config.yaml
positions: "rope"
lr: 0.00152
weight_decay: 0.21
decay_shape: "linear"
dataset: "wikipedia_en"
Each number is 128 + 32 x the weight over its row's rms, rounded and kept within 0 to 255. Layers, rows and columns count from 0. Numbers have three digits each. The size before them is the row's rms in percent of the matrix's.

# v: layer 7 attention value, 160x160, rms 0.0572, rows 155-159, columns 120-159
# o: layer 7 attention output (transposed), 160x160, rms 0.0598, rows 155-159, columns 120-159
# up: layer 7 MLP up, 640x160, rms 0.079, rows 0-144, columns 120-159
# down: layer 7 MLP down (transposed), 640x160, rms 0.0769, rows 0-144, columns 120-159
v155 105:094110065180122131151149130085143144153137118132155164111172109106133088116116112119111064131121142118110137104122098154
o155 103:083142127123101135131136171075161155126126150157108186138214171097094119120149047110058154152147109136147112149137158110
v156 102:188161085138123141136176159140113074132152164165164163142132180148153140140188135101102150094129105118126173150166113153
o156 102:156133131141144101133087150082111112154188153157073094107140190138100104140157110098123142106175099063128088100132164142
v157 109:083181099106133153177102126163152135136136101088151141130240156140164127124104124093080200121153051126081172100126097141
o157 103:075127155097108153065096147094175090017113118097093137077145182174091144118088100105091122113125056129115135100179080105
v158 110:145171153084168095127098124096108113154156158144115121041179114128120150120114091069177168125135147114186120103168131180
o158 111:099123139069142110089109161175106118204104111148130167102115101120140063105135081138166125129156169118156154096134093149
v159 118:146188108153156167113175137131132139135079163105100096172087111119105142127149113155096047092083066135126070126106196162
o159 119:156114122095137134147150131144159088059068115090155126156089141182144108139151161146129109128106107194145141121090106083
up0 093:141140153085160126119096131119191159150124129124136111172130164125146124137103082120048124130024099096110162188186124167
down0 094:137161118159119099072146166096116111129151164180152139119172116178097139138121155073117117150186132070127114042179143104
up1 098:149129087136092163183188077113139130144127112185229125186111227122086086155076157170086168114123116157147079185148171100
down1 093:085101125137125155115109118110158095095140078062138170136140084153149104137140135126124181127158094169132129124111135083
up2 104:101036139122079089159122099132140120114140097118159134182109110104105098101127164105103089125142119140098152154141177151
down2 116:163085059191101127166168134174138133122102137144122131178120165158150117164072102094081118111131086154094185128119143187
up3 096:136124119084101128084113195099115114148108082136133117149177054085080166137145079144179168172115140150125114170141064137
down3 094:109073102177183079147140042092123128130199160104110124082101159122139052128154181165109091125157111139101131117114136160
up4 088:092165131123117104131148127164101078153057108174169172181120100116149154140154059106066110125131107120111054123110140162
down4 086:129034060110210104115074096147153159088166153102096145097161103156109142104112181146187138140164122098158151120151064119
up5 093:112147190135122115104151093112137084165125101206068112092151146123154139159083105140065140169129090100141056076194125138
down5 091:136082081112187154156106177123173188103112138061215205154135119109105108108124132115097122101126183147114173146129144124
up6 091:157135140065067106063121163147116129120096086134085107171176137136098147142072178126126074122087117164109177155111131134
down6 090:132035123095197155124150097094124145103167154130151101061106107209129054090129091166109109119169129127136068093158074102
up7 096:133146115157071061080152133141129121127124140157172147136147170163142130158106188165115123123143096130119136136127065109
down7 102:148109161189130111139124201128083177130095128139130141155152078080122116168117127125163124081089126094196157101102149107
up8 100:106148146149079160137176130160112117147104191211186164175095151104107093120100151152038059116084099098173115112144089153
down8 102:166096168135068151085089112141153121185121171109142157134150137187223135110110095121119208143127042062145146168098124121
up9 099:117135124195099100117175135102182141165088158148122133096077145134172179158113083112132171139099168182105131149102101132
down9 101:109095127160141138101140123164127135131130135127112096142177113098143106050129170103139103100133112106153181130154120076
up10 105:150117170123085141121105098096137110137139147111143109130099102115088146197177081103115179145142133142084122102126174157
down10 101:155125099135095135126131108135135036154096105158110087103162155094171086154113130131059136096099132128183080077096099122
up11 104:142112081137095170150116092097120112156130160100145149135139138176090155154093151176162149183122040119089088154186168131
down11 105:182094086127138094146116179169153127085119101160138125163127100124082155146113078136139144124128089117131126117152110088
up12 092:095154079188147140168118100100149179118112099124130118135149164105106095090119138145164086132098121130095063171094117057
down12 095:172080191127149103070131136110120081077169133129104138129139113076123150163156126143136099155129076124154131096147102178
up13 102:144192120120100145154168083124148119128092129168125083125083172148134124091141137151078144136096094138159153111105124083
down13 105:176125123132139106182128112072141138145132180129147105120151136111137152135131085135065123075151068137082112069121139161
up14 098:114122120114144105215105127155130148080119127152104120114148107065110094131111111105123196135146159153138123152098104071
down14 094:142104145150079091081159147180130132124089131097156157188103152133132153138111173120110090112113097089077123118150106142
up15 105:094114169124117106142184100100156146168058116199120097110134171130159186142111124147104132145120143136146086081100089178
down15 101:089113083172172189170129137158114132118136156097166103179121102119173178117146077153155114152172147096151120151163107119
up16 097:086161158153135075147136130106120169151112078076094153043122112098051158131147146092109175155141183153107158139128068121
down16 093:136090138180075104093124092148130101171115143135094086143065137098171148198154132116091116101123137126113167117146135153
up17 102:069134082150049096145153105146209155098132162106198100197052154181113156100153071108157167121092138127128115136174124083
down17 096:164087140132125077118098184092121112164149169066130091163147144135093065141105068090138099110130154106103115148125126142
up18 101:151129159099105126104197075170183095139037087161123118105133124098140157121071090163034077131111149139160055132104152145
down18 105:104139080194131151129094089142165144122167124139126215144121153142079078130102117101090105140150111127119127072127141170
up19 098:122090135114178160092116170155123108132060119091151138115133124123085189132101148107112143112130129161080105156093145122
down19 095:071152095137137069120148153114125176105158133191120074137136134124158106174171102109127091092122139113153158154141155120
up20 097:145189102132089096146166129157098093157111164150228124125092139160127114137155115237047184132179154173052134111148103104
down20 095:124104105132161126158095107060102142070109123130087085163173120106158178129116083071141122128081117127216103163127137115
up21 104:145132113137128142124104126146096118112101094081124106122087143155071162135171129115171110135118161181079095150126142144
down21 105:144112120088166117111126067043107128129092104129125125143116165128157171063116121136105118105102128093142154182139094142
up22 098:151159127080112104130138092032076100130148152021098082067126151138049166159128124133182118173114116156155137129157135126
down22 105:177116102169181182102070164194127145139102080151153155131128124080160024098099111127112122095163108146081061103107149154
up23 099:136133099205120103134101090145128154138129159166131137131172122158137094101091215167103168117157151141087123138100103101
down23 099:130139157093088109142122124123136149117134119106103108156104133088092175115173092092123103126131100146171144120153148145
up24 116:098182157111125109134142120118116173134099114101139151072110093120139068110105127108157116222131088112090142131167164078
down24 117:150155153112127151131170154098138129172092128183182219146106102110113042097071158124157104082105097141162132120117146131
up25 099:132101104149078057064113116124131106148149160161163134147098152117143079156125125100082077148149174064048077127086105140
down25 101:179067138130152146135139140131135138140086117138061109135170118151127114076131097111163183145077123201168096109129164100
up26 105:148121100131110146162160123115127130049121135146125154146103161102098151122124148087104094137108123151132135142155125079
down26 104:136157151157196162085165073120132181114137085113167179108167121135119110103129087109123180173145084132102108163133095096
up27 096:120125136077130077122176077180123148148056096117185094084155082122125141149107096154115094159123074093155062173177203187
down27 098:146136129062105148148131173090164151166142165163120121079128190120122096119120074083123132155143143158068109185137099098
up28 091:141141132170124119203163147119132149123147090206152126106116196102111074102117103111065133139110094151099070149073182180
down28 087:121134096078158159142087123129132119127123103101153084140141127167167125166170131133162150132150119161140149100141118122
up29 116:059117128169125101118123141113114158153101116107169156148162190121119128125109135131141123140070092109161123132162076188
down29 112:077143128136113115132125142123138100115135095140150196145113147132116058130119160147154143126122120105145073124117199145
up30 112:113143098166145098116137104100100181165117129120150162107162187100093178115162122114116155176088139130144094189152115205
down30 117:093080146127159157170143105118198117207115149147084118121191151075075126145147131140146109147113174103106109151151115108
up31 101:137131100094112087116149085095121118095065142164084048162139142092117153119097149114144112141114112107113177158147080152
down31 109:124134128131075136124096114114071071112161072099113089134145110169100155140108141121164143159159157124094132146114090125
up32 098:146128176132070148114206163109078089134068143147104100080104116103110102175061131097107113148067113165162103077128142125
down32 101:111075114172162139166085107162108145175116151112112147125091118154173178117184157148106094113222174169168148092133125133
up33 096:158090115135153146125132149131179125200178132111148116142043085066155140119199110115144080125198172078091138142122145187
down33 092:109105125114139148130155107171146093119108125128083144159150209166090070169103160126120173064102156185117089078129170069
up34 100:121092071173098128172101083134144151094140212096174149140026089055115083129146100129120095097097135117138090129140113047
down34 097:156122131131129117087078219116116051151134096127110114079192116190146159162108136145154099130138136146094163142156081124
up35 104:127172078146097060154150127086130200128128136158126070177120146125053121128158110142146119162094104121138152109114099142
down35 102:143145119170156176136127151130119078122160159042124104121135069123192131071152149132156128114128121111101083132174130136
up36 098:096110093152087123191156140132159122093146139171202145124121153126142126160083137115078139098146092134067130144085150156
down36 097:121123150136113141099097142206066124171101147079063096138133080104172105132173142159152075134127139107109114072131123108
up37 101:142153074139108067149171105138207132129135066127201024148102130065108144103169138136155158142137202136118136125095098116
down37 105:119146122173141116152115186202075194092155105130149201134146104124116100150141150123146098172081140064129132150158126112
up38 092:157122098125069134114122138145117128145155113166132126111148129071088126196136125089072088151118108129113043122098147173
down38 086:098113124152135122175104149163117092150125102126146198087100099174130138159160085138173168000157164157128148158104136089
up39 101:107170114114068091219151108119112143130102130156133083084042170158126141115139106119161171182119115115145117144158136074
down39 095:110177128162130100196142129076143152107171047164139117137119188147149147129140131148114146109157085185151077135129126132
up40 122:112123201131112129099147112142089143142149130157117143131137109076104116204137086116136080157128115192081096148181073120
down40 135:122104076138112118189155107120161141176095166148136113173123142139090128155128112115100169106119167144083104118133149144
up41 099:139141114107082073138125108134089087160106110171167101152129086104166217138096216135140068142153118142170112117157142152
down41 096:104106152096065188072140074122173110081111121119160128110124138121163144162085136146137123192082120082078142177181115158
up42 104:097148144142110050106132108097115134121133104120181138198124133111157132093079111163057103161129064105106121125191160159
down42 107:151129178088125143097116148143195112107131087144146138135131078140119121152089132148168145134125176118101137188098119122
up43 095:201098149121124168108081127087134152136125139141073154140104134113096099126099105133097144109083154151130119125124068079
down43 083:080158119155137057089176098129117092132143105122122104145146118114159166136120148115158132125152123102154164136154140148
up44 098:091070120126088060105133093103097078121116189118144145146113105076132165122122153179183160136109133129124182198098112107
down44 100:125147189107184112153171127095175095095140090166151120156167086115134061078178122124096108134151115141129088139150223114
up45 108:153127106124132091130154107148109112108122137169130138151091092156114136136093185103138087176101078132134142108127116108
down45 107:134173150173130161148173113206140132141171065124160083130191117171106140079143111214065130133215131112113137106095152109
up46 096:167079158127132167090159130162148132165058129130130057158162085111157108087094161140076129127110151063109131115196121210
down46 090:111152135130141139162071115149123100128160130164090171077037157163045129179156086115190129141115099122154117126128175075
up47 091:109079120129179072113145138156128189087109062150163157198073070030117140110176170185133100128141109195134105144127135165
down47 089:158119142142118148169104140135159125099124122108136112158089097172143091093150122124145118091160147067099190133087141087
up48 095:120022160114144114097132141140137099132124173158090116132091128126141093187156133134130134170148169108097138126101114136
down48 094:146109100157197118126177149111167129136121101094084140146110143146129095064073137152092135130087139144138135084148099098
up49 095:130114071173138156112127133171120169110124124167187133129141114039124096124127118126133071129116190124149097180080188112
down49 091:118161198107117129052046077123125153191091071125083141124171146149132108188155109098111142158131071144138161144166104082
up50 097:092132132147185125130076140120134152166058135156160107057082154084077142129161056064117093141122121171146100139098148138
down50 094:212147138155095150153143140122122149132164085081105143148134060155142095163120126149131174090117107071089113157161125182
up51 098:128079090123109098136134039175169104109157150106156126080086235120101178176126103166150104177120136120131075151173165102
down51 099:108153191150116142119111126117107138146148116091168079183100114126085111107154157147118115151108138110116117120108114146
up52 101:145135122139063113136107138094136123137179112135158105155081151178090118131124196184166107171125102133072055091171080136
down52 104:087119116123086086076117107084124124142153117114113152058117191151145206147102163102132142144090141106102150161163089157
up53 106:107122165152135096093111059090112191203124106186111074124169154031102128116134097090108167129133197167126128121103118142
down53 107:134112089063160136130155112125127147090141139079119126141142085128110228121218105127132133125127143130193151128138147097
up54 096:120128166127098170150094135097121096112141177101127078142127124134098150123111123085168084096100150151091091093086111172
down54 088:126162086127096114149155123098151185153097107159099178106126117107153157116171118124103092109118139082121122195167163131
up55 088:134153144116091124125100143190163128113094127218100144094079211135145123166159126145090147129143131160135123114149130098
down55 093:121093090149144097160150140083116137097131185093122077143185148093144060117109086129142139124071096103140122124124155193
up56 096:106118124131144154108131126130192172170115167208090078170160113129153107153046116131117158071141119103136098112128082095
down56 096:183126119153156146120098083154136138146096141098169102108200115161157146084173145192135102191160150120096131094081155197
up57 089:129135131168125157143115173169125106077089139093168164134109099098151177153094167148149131117027147076060085099135148152
down57 100:135108122128126107134120108101100189157137116151122120097144108221104145138159061103098142100164127129121077142127150097
up58 097:109149082157045078144149119142093116103125140188141132125132124137031145127184144170098195125121120150136151179113144110
down58 095:147201162148163136141114130082155148125129098146088107087093189173155148119050101075120136130141115076101128163139137143
up59 098:097150123101100140129147123178203197168101139178195127100112150124136158173222165145119104128121152139097127165150136179
down59 097:159136124147140111124163139175115062052112092115124161129199109200132144122126126162112126096071130118128105118129182158
up60 098:143101155155122073102121103112125142154135176160089120151127111159096146152091122181144129121121183135062143156101145186
down60 095:133181119120126172142097137112088144144183099130127125094084149071205135124149116118131134095120126060131119113114114119
up61 097:101102151118145150116160121089122161179169141155167114104119146125155085133081137143141189138082133113092148178138101142
down61 094:080180150164144159079142143131170131139174113096092119096162097100147178126154152114119091163154098161122134098186132141
up62 096:162114177073103151044120096181164098099109104113132142120160043155140133163187120101031146108147155096159137138145116070
down62 086:111108102134159142179142148177164119196127111078136107127102175108079113133102117162222099142071133142109140098107167113
up63 099:104109106166061142133074080180195194106129133152133138171146140147182097110148128078111163152141114192131090102225095141
down63 104:119158131110154061102172159105106111185120130130178153124060095091106115161130123131102127120151125057094183179170130113
up64 100:150141088118161056117111107105169088081078149092171141146140163127125047136143138115129126128136117158119139116117120117
down64 101:153126140087145180157139128118130152133192108105166122101136155123111198124142153080080120129068130141108100133133158078
up65 096:092123149106124195146107120122146137110151150138127124155120157066163129149056073125120094129027164175071126150104179104
down65 096:130101083122092114139155157055177077168142111164157178113153123158091177142104168112151182118153180156166115124165114149
up66 098:122076125095165124154099117119149097134138160161116094125117123136143150196116065139139130113078129111088096104135118104
down66 098:172130097205111116175182165115166142129112105096029090143120137143134079097115117163117117122129128100144117135149146189
up67 095:159130149132140158118148149160168140147142139118135199121123120046157080177103134097158112136158125128090153133151154145
down67 094:081131110127134081119157186122146078102095173097136086100117177132159127123160150160103130079070089162161108105115113098
up68 092:114109060166099116128060085133115084161121132164126136126111062186127104104059181188082102189151067210136108124107179142
down68 089:116119091175118139154223114138110135084099164125151144120108165105074190136185075157081125099146188117024121096170134133
up69 110:152126125137143111128144126112132110144122159120118112095118176113152093135143115123145125130119113106059116115120074158
down69 112:112095127109114121138102141103085143085121114094120083087165140133090141141124158217119096106188135148123182159091122076
up70 101:074168124104141171136122159092146187054147146172150111166145144114150132133170109121119137173147104129132115153147107149
down70 097:149110181098117090101170094121179120123082129176090215128131114122187117117168149131117115142151136094094164164150126152
up71 098:157113092120148084085094097165110119161107100088156143176127090079112157169155171162183045136108117160117140048143143148
down71 097:152141177180054136157184179151179118096168176133119150146071141162143128119137084149095190109181091155118162116127143092
up72 099:115133116143131125083136085121133123187115135187176075114116166109156106119175209101107175157122074140114154163150112083
down72 097:127125096159164138139147128171141134080154117144079153134099191098120142084143140134105069149129159067118109134184124160
up73 094:122068091121152149123129088071133093143131153119148125214142162098092070123131127125162160114130157076121084143157100114
down73 092:148183187106102155077105148128136125159093140172096114093157118148142140161079128115101143138142081173167113146117118132
up74 104:114101107114115069137177113172106084131114101135168084142082113090115170118213135141097067107154166129099056161091136117
down74 100:143107170143086164117149116106170148128154173134056171114156178124098076193127170138135168128107134151110112108148060158
up75 098:143091164100137110131103137162098114148139125044129154142206050117134116131165084147056223115137108132096122169129116176
down75 101:139127101143120138121159138125106109125159132167113169141092091146145154164157132074115125116122186093171103043173092137
up76 096:085111098163083146122192119148146096101118118129124125175057214132087098126086169109035124129119106167145126145162123143
down76 091:131076122153109113081093071126128120115056188062110115087135109125167162191168141159133110149148113097100123120158161125
up77 096:122142057132125138152133099148104135137053132129128124100133173113129128124107059105153140118123122157086146124161184132
down77 091:138151197109094141165121107072175118083158164120094136116062122144136193159136177156100116115110153086146065165083095111
up78 111:102132140186148095116190045119125121178097130137109154119112148104044108123131146118138080140098141131155123138146066173
down78 116:156092177065128102161152128204097137075151126115119165115125128149184161157123180075121123118123144090082153124117125126
up79 099:104138066137149162162181065132171147091121052158177141091130091151100158113156147147094128144117095092164116142144147195
down79 104:114115153130147142161143224150070130155112130141140115156097130128157097139104111076215130120125137140073073068140128130
up80 093:103071099142115086144097152172111175090101110109134179126148104115113116122193099176092204118099142131148110146135063144
down80 087:092125134134108161135191109094153058113142139140116110130123166200077206108095167089178080099173170105100186118088147132
up81 105:121128180110090138121137104102108137128146093107106154130120136124044205166121126149149106142137175155072164140126163086
down81 099:160137136109128173103106066026151154122082066129105180105110107172113107123096088149109165114137131124072109135147093148
up82 102:074068105140162093124188037142105098155105108061130151206121116141115147146132150157103095126126177103130158136088152130
down82 103:128157122105087147132134192182116050152113134111104104100129135150148159116156156144172096087113151177104121056072144087
up83 100:112141132153115089133137093129117111149139148177098151080080099101084159084156133131169113130102156148168133186110115202
down83 101:149123181134108143125103150141117135109095150110126073159141073137153138090123135161071128180145118125062169135129114143
up84 105:131145139149129124139149096080156172155124137150155096097092164110122121138123117116093114144098096109097121133120091043
down84 103:126123107137144098122125116134157127121164103130063110144147191075138154136149215136219121103105177081113128163132087155
up85 097:135132107152053155148114144129171133112131139065154131145097166115148101157121121071105152116155172141094126101145115120
down85 099:124111103168171128063124105122140124161137152154130122090122120145125156109123124159161131110125044098125110138103174175
up86 106:176127162133165187092121086185110130169138116164132125130171075116147165175119121161119064133141135182107105138142157154
down86 114:074136149159090108148131105127125121187124197168138111101111181102133049102094144120156181154143185091126155183083123127
up87 091:181113173099136143182119130109217091133111184169090104111069163155129106135113107109129146109140172119135131176108107079
down87 086:103112096132163112148183118089081125130137143173153173131183117134101135144148132118132119121105107138203076138172164169
up88 104:102091158158076094110162071109112172165129100140206102136127177109116038098156116163106152127070142143146097136123129095
down88 114:112087148107182114115093158115162157071141122131153155134153118145116120183094099125140077136128126121126155225183105107
up89 088:176169203158079089123104127068116134145115118132144131157096119110118140143105124100153174199125105145124109120164117086
down89 088:083148072151136122148142129153114108132116102134118156137134119139176091125197083144128105148169137117128121080109144130
up90 103:092140126171132166099176122128095123198123120138094095102139125128157172153109112111166072137107096138124192140147109107
down90 099:139104103120127155182131130116143123153142126140135061152160116160152151091160145208127128158091095126134102125136130120
up91 095:139146108144143112132164085187115129155116151136103079080155139119169092100141128094071139130109137156117144157146125160
down91 095:124139115110107143109079100093233133120099128152130173088149115151144087161082136128173107103132162178142049088103141116
up92 100:127089134126116181148190106074106132105125154171076122170094146142104144156139128132144127145070085115136141143123067089
down92 097:134151179102120217156171141123123152107137120144172129070156157146133168147105139083128120096176124151150096163158094157
up93 102:170161106115071098108119149110127131133046106089109107105200157146030146138104115206047129119116134172119154183138070155
down93 113:129098165125195148130056090146130150165148163121167177105109110061155108155121144129186120146145129141104076132155130105
up94 103:132101128096120095078139073114124189187126155172115152178157194134084116128097126188148147162077099126115087149189062089
down94 113:096174099137160164217115134187088132138106146097152148125133071098190109124145107094163116096156130103124072108144152171
up95 108:140131140127108083131119161124115141141087162116144114175086123156197160156134162140088111176133099137126171174109115188
down95 118:156107085132124112089133113071127155141105116119047118076184167160163136175133065074073152125093067182120129076160148134
up96 093:092135103099115158150143103112112095125068129162154084096073118100101146063124140148124116127153143103168109148130165129
down96 092:104127168132101134105096215148120126110148127068119087158221130113123135204129095120103161122094110147090084136123050166
up97 099:130111163106166107107152037172142081109126140162113024185114128125091158164145100154053160133149178181171110140134121191
down97 097:134115084129120125093150179115103180095163147090137197111129060128184096058140132144143140133146173064120193079095124099
up98 109:108110122141111128164203092161120145121116139153101090128098166107059182168191173142144089109109076089092111220145113159
down98 115:133072166166176148094127137138123108137143142088151141147128156113120092124049116060160092122105110129085109092156120176
up99 098:102164109155124088101164106183136104121133142115165099149064164096036140163125205111154146156107107113110168116104133153
down99 103:152136059137189115143174075112128126138168060160112126112184097121098125053123097194168127124105132108075125131141104106
up100 097:090169193093092167099175171078187190133114167137143053164070057153139134173113110144126117121098168115085114141133070132
down100 092:122111105139140120144085085107102106138206131122114145134167221111085116128140145117128106106145121136139111116109146141
up101 098:121140078159105149166111150075146105117131171130197134127138149082124139113061198132133098112120163112131131119128131179
down101 099:228079123148081090124193156162107162126099138096026131115105064129156124126231072120088113155147063100089113123134125100
up102 099:094136163176107114123141111157150135096118147087095138150089195154119122118117150124099109137110091096141136128174057153
down102 096:123149143126089136129105185104158127095098110111135106159150120122201119123175124122123165124177155120131150113091125053
up103 101:103117104099121107136181158103128186151165206129173085133119086115027130097094089150112148171125140128159124110136101151
down103 102:110079131123115130158138107139100130078113161117112161140147060155143124120137110163192091112151120119124181141107032146
up104 099:081037103155173122076107128138146135124039168101125116104164109074187125132082075141078141131123165157160120133109149110
down104 097:109221192155101139110143143120151141142159054127126089167132105158125135131192111134084117148083085169094115115147176142
up105 100:082095203115119123152122117125159098135144175156154094112119189116079144179146124101130062110066110059153162160182140130
down105 102:124133130175139100095111084141151118111128130117158161127143058196203130108154109147094178108130151158185132127112155151
up106 102:127076145135146108154119148115146085164112184155123166108165136116145112149080118133111159154132098123124134137139090110
down106 109:118163110115084127123167132149123091113113067146171139200067152147086123119117134158151183104102116163111149097092116092
up107 103:121093122136081081101145150075097127114136121104108124102115145175088145139087162123168131173101097143131167153094121060
down107 110:108122094157152165115108104172150078128164145137152148156134148112124145083147128133148114150140170129096084140102138137
up108 092:130162152137109113113108124107109093141128093157152144192092094051143127125134178121090099166066109152152106113158139151
down108 090:138139076099117130069121138157124130100075123151140179145139147199058126124097124126178097160166153142131139153114133102
up109 097:151124112136101161150175121119149145107125152108130094097071123098124134111121137127142127149111071130182058130135151152
down109 097:125104124106125156122099110126136144133162131143111186184169093129095168148066154136130115128053148202088113123079170111
up110 107:111134140081155085098178123084106105081139089132171156122149109107118150108150125126115057147123133171153133196113152122
down110 108:149157123147124121162111108104158116156080129113095129161087121131163131112147152145073181121099157091165102120151113126
up111 097:130086157141096084161156103155201152118094144127145152158078215099136147112151172136072106169181084108152183142103099135
down111 099:162109154115172121089176179134057145097124152154073091077135107183144143117158131133185106133072131117150112102196111143
up112 098:096036121129154155161111157084226079159043134127111120145132128137166159141116144127069098140133141139128082131171132143
down112 095:162197132168085112088173110165050155144152117142123093143097109140092129153173144105118184162099116076092177084117099172
up113 096:145119120135101088116150122137085124122084172154114159107124085043135074131121129182129121145036131157153095101149145139
down113 092:110101121154140146175108133131164109129104151139151119140097136197095138126173078082136064083198153148083099173135126141
up114 092:078113156105119097146119142206177112115083150109172172103129168168117152119161087082017132116100108095162105136135084142
down114 095:136115111137132163118093088105120159176135151123117151175108118159150158106124170141209097192113133152120136141089088143
up115 103:118133104147112113169097126113108108125107099120101117090074177110138170076143154172097110104094108154163108126109104126
down115 106:126122148122198124165141103114108111180123096165154113101114165125173058145127123146191144130090102163156133109155123147
up116 090:158161156120128116114105081075130061079175104141155133107117114159146149129102160125167133127165154146063088033122124091
down116 090:149118160153180141121107140160093146205076145121146131160153118119072136192144096106069162135114115154172098127143078163
up117 091:068128172145140158153117095137104189077080084066106066102092208117082120098095148118162166121101094158154101073106155171
down117 084:102069083119154106137152135157101100125139158163133163170126104119150178157176123119120142146109144181138162153089108143
up118 093:155154150105112126136183118164116171124123173170070148093103088118156082185130084192112086145110165143009152120123169124
down118 093:126111169097170199138071104114169121128160164112150093162144103039100160093158174090162117117130128101178155085142125125
up119 092:142151132114120159101145154081159116113121104120150125151097142129093109114127158095129150146166067106080125054146074136
down119 087:101147155138126117121130084161127145124134113176173187088139112100133143130148074134144118160150178177119104159123166141
up120 085:159101126131169145111076116149170077178151142134101135089132124109140189136097094120108126115113094093132088103160125120
down120 082:095147114159070144131151139173144143136090080106123162115136109174071132114142147121103126133129145138179154151121097146
up121 100:117085162089091108112129102123094154145111146105137133168095136122127093138153100197128111172083162228109126142136123138
down121 102:109123077126144101157139146129097124122208144118224077143149148131128091080154105158122162128058105124122137160138134088
up122 093:136118108154177153127074078171129092120078115082138130144081123115075107129191079062159142171126132179148131154149126129
down122 093:078097111134091110170199112120140116115161161156139139148143133117157069148055214104115145126116103087119135128119088110
up123 105:125165121172098049172143116116186148123138173136134099120101121138076153193203174128162154135113095134114141082167150133
down123 107:102144143149145096096092140141159130166170173125189138154116170165120168117183122106114121082168113108186111136127059110
up124 109:122117146145132142203145078086143117094125112131168150162090211138101159125165136178099118111136096130154064132132163076
down124 107:140161158100147171144125174113151078084143115079158102130138113128131128190138129115143126149166144122105115140127142103
up125 101:117132072155155143113127127122203106124060106095163094145124102073119178157078131133163122116104114105105142124085059161
down125 103:127161098117059098123134146138125167125126139198158114149090135133131128117181089052136112160158098137153161125201113162
up126 106:124123060146111139147144083191138083128084114139214128112130180080146137153095168142126064108107094145122100117165138097
down126 104:162103150129168063108101193119139185141176176093092055149091142150182118129107138073134104133084117100108112144155146175
up127 099:136121076096105112136153068183088197121047126120132136105078111108123091181199163149174150127110152125116108107166142089
down127 097:105174168138087117167120142102145103119170106141094160158117211152091127128116095137068134070117093137132116173115101207
up128 091:103110153113054157146142109127118131106192137188087095161102123085089116174125096187097128137069079169109139091128154182
down128 090:106141108106130140105079131104167180139111157093130126104075122177141149161128105109147109150150127104164116117178102130
up129 101:095109128098146150102145119127142157135125162104138142173152109130138130174165105124106072159144101114094080140114136176
down129 102:135205165031167073131188141061152129098169081139172088130172172107118124097140067172171088110092111130111120141121176181
up130 097:136133125145098128113108102140131124126114108091179146142124130142152078153093133128128126120133158114073112133066187119
down130 091:176154097089121153130176107107148085125137048210128140150129118127144104124134083093122181102152102096152161161177096097
up131 097:133136140123097142119126043165152126159101147131132090147082121167092063147152085193113158162071159119124136111106155145
down131 093:080190143162167135099132127149123154118180086095148075132126133121141118085042152127095154139108110140106106125132099120
up132 095:177073081222154128177106180098201127117115143194120131160141103095166166092088065112153098148137172083102089130154159099
down132 091:077163112154098115161145024146101102151158092143148150157084182093132114164174085154128168097115067113107141121105085194
up133 098:151092093079107129139097124178122155106092122124099145094137127152108101121130075064143162134120110158144057158066174125
down133 096:118162171180176125095134113109159145130196159127141148134169137155103143157118101164165122126148102085077123109143113127
up134 104:137140055131088109120118081135133100104081156167164108120050140049146118128114170148041124106083163120193100130143148103
down134 103:081166106140132122135108098128116126132125155067132087077121121140125119147129164100172131107102133151136070062116085176
up135 094:145093126155080161137143135127116093082158099098126166207094179105059122182153155125131126163140125144070123153134073126
down135 095:049160149099124120126128118140134106217155119109102070147134089145163084112068117126151179131113167133150136092155138100
up136 106:145139167186148130140144119090126108180151137200070125126112112131137143127138135121130139141162089158087087144126117123
down136 108:152101038067137143195133091123184121128109129139118106118115110125110096055169124159124187173062139151158133163109141078
up137 113:150123132109121063142129170146140230113108102136226137104132098119109162132136150163151082112145086114148152083139135115
down137 117:126125154123108132185152186118142091147121088105075033118109117141142170150154119130096181138113173155129127195109087051
up138 104:169148083159155107148102058088066166122140169125131123104127138091135159136071146162166155164139134163141100099153092104
down138 108:156134160153159116126147151200113150138189120092140166168104095130129076101122133154118172108174082145116112168077126107
up139 096:063138138135059146123131153045155110153101099175082117119102150165137131090108135110076178149152146137138106014106063144
down139 097:134020146128164139170151104196117078129174094117182176099141078091168106089141094132148140153139159151128162168134131117
up140 104:143104124171128151173084114131151136185111170139132135147153091050159169152137073146088122117121131135081121161108070128
down140 124:125119162039118107102155068119139114117128158138188158064109119123101151148097146137133112171132113196078154148100178112
up141 101:164134169145128080136143152118142207138125176054166144148112118117100084140083143159121113122130121133129138108122172107
down141 107:064154100147101142184075157094118153151186183134172137126109146152174100144105146210144160145145160140127133191122119116
up142 097:170125104176092127087167083099169099178081137087116133131123124130098077141148080121083134119109163195056117117121114134
down142 099:056064164127163141152079171114116151098136102192111134153161129100123191110085150110181103122144103101147128097108123101
up143 093:136053173091112064142091081101147127118138131202180149149154147128110091145065145122132110153138142111068066141142099120
down143 088:116162131106108143092146149104117127156130103101062095133133166115122164112206119150142174159090085164163159113153134106
up144 100:037124135168087094072158094143135124123092108211090135159133145106163126120078127111099098135121150173144100115169122091
down144 094:159113111157125132102113121121148129154112150117116143046139147113139092132109086091124098091085147049090117097113098184